config = dict(
    n_layer=20,
    d_model=64,
    n_head=3,
    n_kv_head=3,
    head_dim=32,
    d_mlp=256,
    vocab_size=32768,
    activation='squared_relu',
    norm='rmsnorm',
    norm_place='pre',
    norm_eps=1e-06,
    positions='rope',
    rope_base=1070.0,
    rope_fraction=0.5,
    qk_norm=True,
    attn_scale=0.225,
    bias='none',
    tie_embeddings=False,
    parallel_block=False,
    extras=['some layers without attention', 'local attention windows', 'shifted keys', 'gated attention', 'capped logits'],
    init='uniform',
    init_std_qkv=0.0693,
    init_std_o=0.0693,
    init_std_up=0.0693,
    init_std_down=0.0,
    optimizer='adamw',
    lr=0.00507,
    beta1=0.9,
    beta2=0.98,
    weight_decay=0.1,
    lr_head=0.0153,
    grad_clip=2.0,
    warmup_steps=554,
    schedule='wsd',
    decay_fraction=0.946,
    decay_shape='sqrt',
    final_lr_fraction=0.0,
    batch_tokens=[32768, 65536, 131072],
    seq_len=1024,
    doc_mask=True,
    train_tokens=249200000,
    steps=3967,
    dataset='wikipedia_en',
)
Each number is 128 + 24 x the weight over its row's rms, rounded and kept within 0 to 255. Layers, rows and columns count from 0. Numbers have three digits each. The size before them is the row's rms in percent of the matrix's.

# layer 5 MLP up, 256x64, rms 0.159, rows 229-255, columns 0-63
099:104077131146112124106143154097101139140111143136139103125135179135112108115117140159096150154105121141122110107138160141141072157123152131109114103097149140128124110083128129132086207142143146
104:100126141092127113090131167184101119171161132150107111097138121113114139131132170094143110175084114116108115136119155113141142151137154120135124162139130146134155162095144185114117145117133163
076:115154133103142121130138122145122161151109153093183119139125112137153130129170150101144161115122135129104177099125147161100155128178157122142166135126126146125113147103173148124091179169116107
095:194099093106120129142132094110116139125126158120116135107131090106149119152111152151123145171135128135151150168161108178059098123134117141135141151147137152138148125121172151112095137113152125
095:135102111169070123087134135105145140155119158138119099128134134128130116128105090154142160136066150136135142129117123129075129131162137118155084181133132118173168129130132115092102130157130124
101:145143160120094106163181148102114127116108143122129162113148143103086124134149128130132166114117091132151100146152125089128122137142088146124109132145087160160159123104157127106150144088183099
101:147066125154115112130124129132094148111126149130108149132170098099122110128151128111115116129094103097108094124110117110163133140128116104137115075120054130086126155119142175113087118118140146
121:133113138122103118150156157124121098124117106127112096102131156094077099135183122140179141147127132129134104101150154119104118150166163120166128140118075115154156168150125144109119136140123180
109:177097095113120107154115169111168104151162163163135097116148150132104115108104117103149169110081139114160132155127163136135115139137128103129104077160160138112114146107131144136157126125157107
098:147134107123106121149106145114095098125149140162135134144122137114119087112108106115108140166073077111116145146124152094163116158130104217100097142126137144138169131120131136141147112131145138
091:139126120088111099137125131153101125137069142140148121150163141134138095102165127113159157103099150078154100143146145127131108112133100128143131158114125104101165153157115175162113140175101102
101:150107093154115136158161133104109154112155133134098105096149089140131114115148142170143132152112177150101163095163161156114099136159119129157161109130101156107133096162154154159113129140121104
105:146095094093146078122132190127126128155131123174104091103124134117072113103123139125111124115110109134115083113141127128182139129136145157141148165163112138133170131140142135135136131158103093
094:128103136142137114171168103087091073124102164140110126094134141145099121113137138159149108140113104114133140137157140157136104141125153158131166176123077147133161116099136151102112103164117142
092:154121110121125134107098094137153168168117146158169123138120093096121102136140147129143145108093147084107096115128127123114063112118121126127116128198110143135121127133139142131085179097133117
104:164093131163088114165107144109099143141094157170156145129126159113112106124153097116154146159127126157111104136109099112128103165110173094149122096111109120166092126131145139133133141090162139
102:153111107136112103178137136144119174157114132133109117121121124106123118124185178118134093121088139169130106128110101124109134149115149087141126117120096110127115138121189137111103127127200118
106:151082108144098134129171112127147088114122153152134112105086152113094103158127142134120168156115114162117123141167147133104153117135136146162071141156088141163166114151119116166123145131115131
081:096139165095138139120151129110136132126109152156141147129168105113111106090144123155169109129110090110124154111104129135147128120218099125136089182139124116139126158116139103122120095138139096
103:138107089107105114179135141158101154127118116135178120121151148132114093176126093130188117133113145130131111094138161150082112138159166143102141100147123114140116111133137125119115171167123102
080:147128152111126104154149141103072118151122141110125103108159123137167135117105172114124146123108137146136130145119107118132100170138128143130136085118091193118111149079157151091124128180096116
090:160116093119144109158152104128121166148136133162103131096126093157131128117143164110108109141108110101139091116119109109115168160164153158149108105156108121166179141102144115086118143168132097
115:123098161101110128180154119114109114131154157145101153093160165097089097131127116146128166090121101116132114155093157092137133138130131123105124160119137114128163071121157125102156161111143128
091:125141133186120132160128107118112144141113180148146130082150114134125111141165170155157119127123101111115155147158126168126088097153087118094149165140144140133112137154149150084139165133145111
121:150091088097103134179158175146110143171172139125156150119116127110111105136145128131175116135103136108116134116136146133136151147152158106138099129147110133181103143089155163147144125141086131
093:088149142127107142135160133117121162173064150144141100145153129157102133170115142177164117115103132131115146136148117098069119104135113140180137134121134149126159121107150156095136135109136108
106:135133130076121110138126151135115128174120144154136095144131148125084100140154056100148117116133149121129100142152164116115098127158132151161149182100130142129134134142181124109114137097101100
# layer 5 MLP down (transposed), 256x64, rms 0.142, rows 229-255, columns 0-63
094:132177148127123170130111097148123162120107122119122102167131120132117154150098122148105130096114118146138077165113130106165163159110109112131093107135096133159114129183114114146173096108166122
106:141145131085118095123167150119149110091110142107114148121144176139112140162090192146123156099152166081153102118103119090166117139123127138104100119103161147133122154116130124114124126167124121
085:092141131144147176133127152117160164158131131083104130157130109142103141085165110145074138080143153135090127118084104080111161120135128101118139124110112108118104101116108122115136149151149116
086:130187117124126151091112119163151109110091107109127111133134118152164114108073106144119129089142115132158152144099110140141181132125111136114080088127121146156116099142142107123156091162150106
096:087122114101144121104128146164155146112101118135104087156123121100133092088113111134129161090128117099092106145123128110118098160100105077122157136108080130130161101151122167156144105109151136
101:140121098132132124141171088129132148136147168126152098152139155141097087124135166169110128099153134114111149127136122103184138091134111170130119168094154144157126147163116126100163125175135127
103:132111146097143110144149164177140112123144159144092150160159146152148149124132152149126178121152104116120120125095078100130137105136127115152140072105173164111123122141149105108156107143115090
114:127132121122104105161118138185114073137183135151141132136123172129065136111129082168110121102136096133126159134129129107119183110134142088097107098133134128134159149150130150117133124137115137
112:149136156165096107115135198122139115108136141139184150117082145138163110108184108148128145148175113144139148109114131134099122118121131124145091094130114127127097100158129126133158097123099150
096:145098156137159175114156147141127170135127138166127126111156160130146124121118189131138141134167162109130092114089154156140150117148109063117139085085116152123123125109121119093140122128114120
093:096124127094127153129158126197165121099126128110153120146160164131152142155138134116111135157140147096148151162082182121136115124123129135120091119118160105092122129113089133148120179150146142
095:138162117133141144109097145140163144133103116099106144136130114144171126153143113120174125100154103173116075129108123102113146148140094144126087102129075148178155160122117108130145097156132103
107:103108121111113108137136152144158122073145107157103159133167139123095120129154105160125123078126139096101157141080086132151152081126124158126089129099136095137086097142129117115134111120132154
089:117143152106139145139148166168118145110113126134114156156126125150153171113128160155090138147139144133108110146096155149178143132099154102114142128177159098164084152146145128148144132150151180
092:105125168111134176151117089125146099112131136065091151113098139119141116101101123183112097094118115155148119142134098132095139096121086109138106132124094134122130128177114129135125173147139137
105:105161111116158093123097097099144134130107111139172174108163081157121128135091172158143128163118116142131122138105128135145133141118138136174165143104181141112175124163140145134130105135127108
103:079167118128156103143137130168122113128160158138120151134149132148122175104087133138113161109125102136066173086107159096126131120141149133110110132137145125146118121181106111124169116160133134
104:111118129127110139132144145152138155075149164164128109159124136115161150106133105128083112067099121154123127129079164074117129146114177112134111121122151128124097119110122123093116137092165119
084:094157122089132159122144079121103137138159171150112103102041127133142155147115142135127135123124107116138113134131140152155103124123143113134173101152092137155082120128132156151155101130107120
105:153141093144114186104117116128136131087087145141099159156151152134124151133087094101158120098161105128093089106137139089166125126169093123127128150172111142110119121119160109123130129117144109
087:087141129126124181149102175130139128133146096114080121148107119098113109127129069153066163137123084118128142128131105123139141157111098098116175142160135096139128132138136139097123100123121142
094:073149122112125148152130105164135159110157091118084104159112131142102130117145120185148108153112123109140126091090132118129114151123129045131118125108114136183115136130115139127107140138116111
110:114149144141128107102128147107181140167136133116155135167142138137142156106116164110137128155103152130116149077137097121134150130106116097156170110129179136123108152132057116132116079107132118
089:093156120103106166121133118139176152149126150143138118131121135109095106142125109146086131121143154145150123072162110100152125074148139187116133121133064118118144138136091116136120091148128123
121:138126130109116105131138143153146120109104126105105151100155149166132129091139156119094131052142111103164085120081121136159165121119083128152093142092147156102121142140148134150110134103103132
087:111141163128120195167131152117145173116098126143141140132094135150086104088083149142075144163141149155121122121132139118137120104138112130136146111133164106088136136153103125117083130096114140
108:124154174111107152114130138065106126102123101126109137147185146104136125122120130155148106087170166124170123108117121095142145101144144142106138092098088156150117102144124119134152141105098107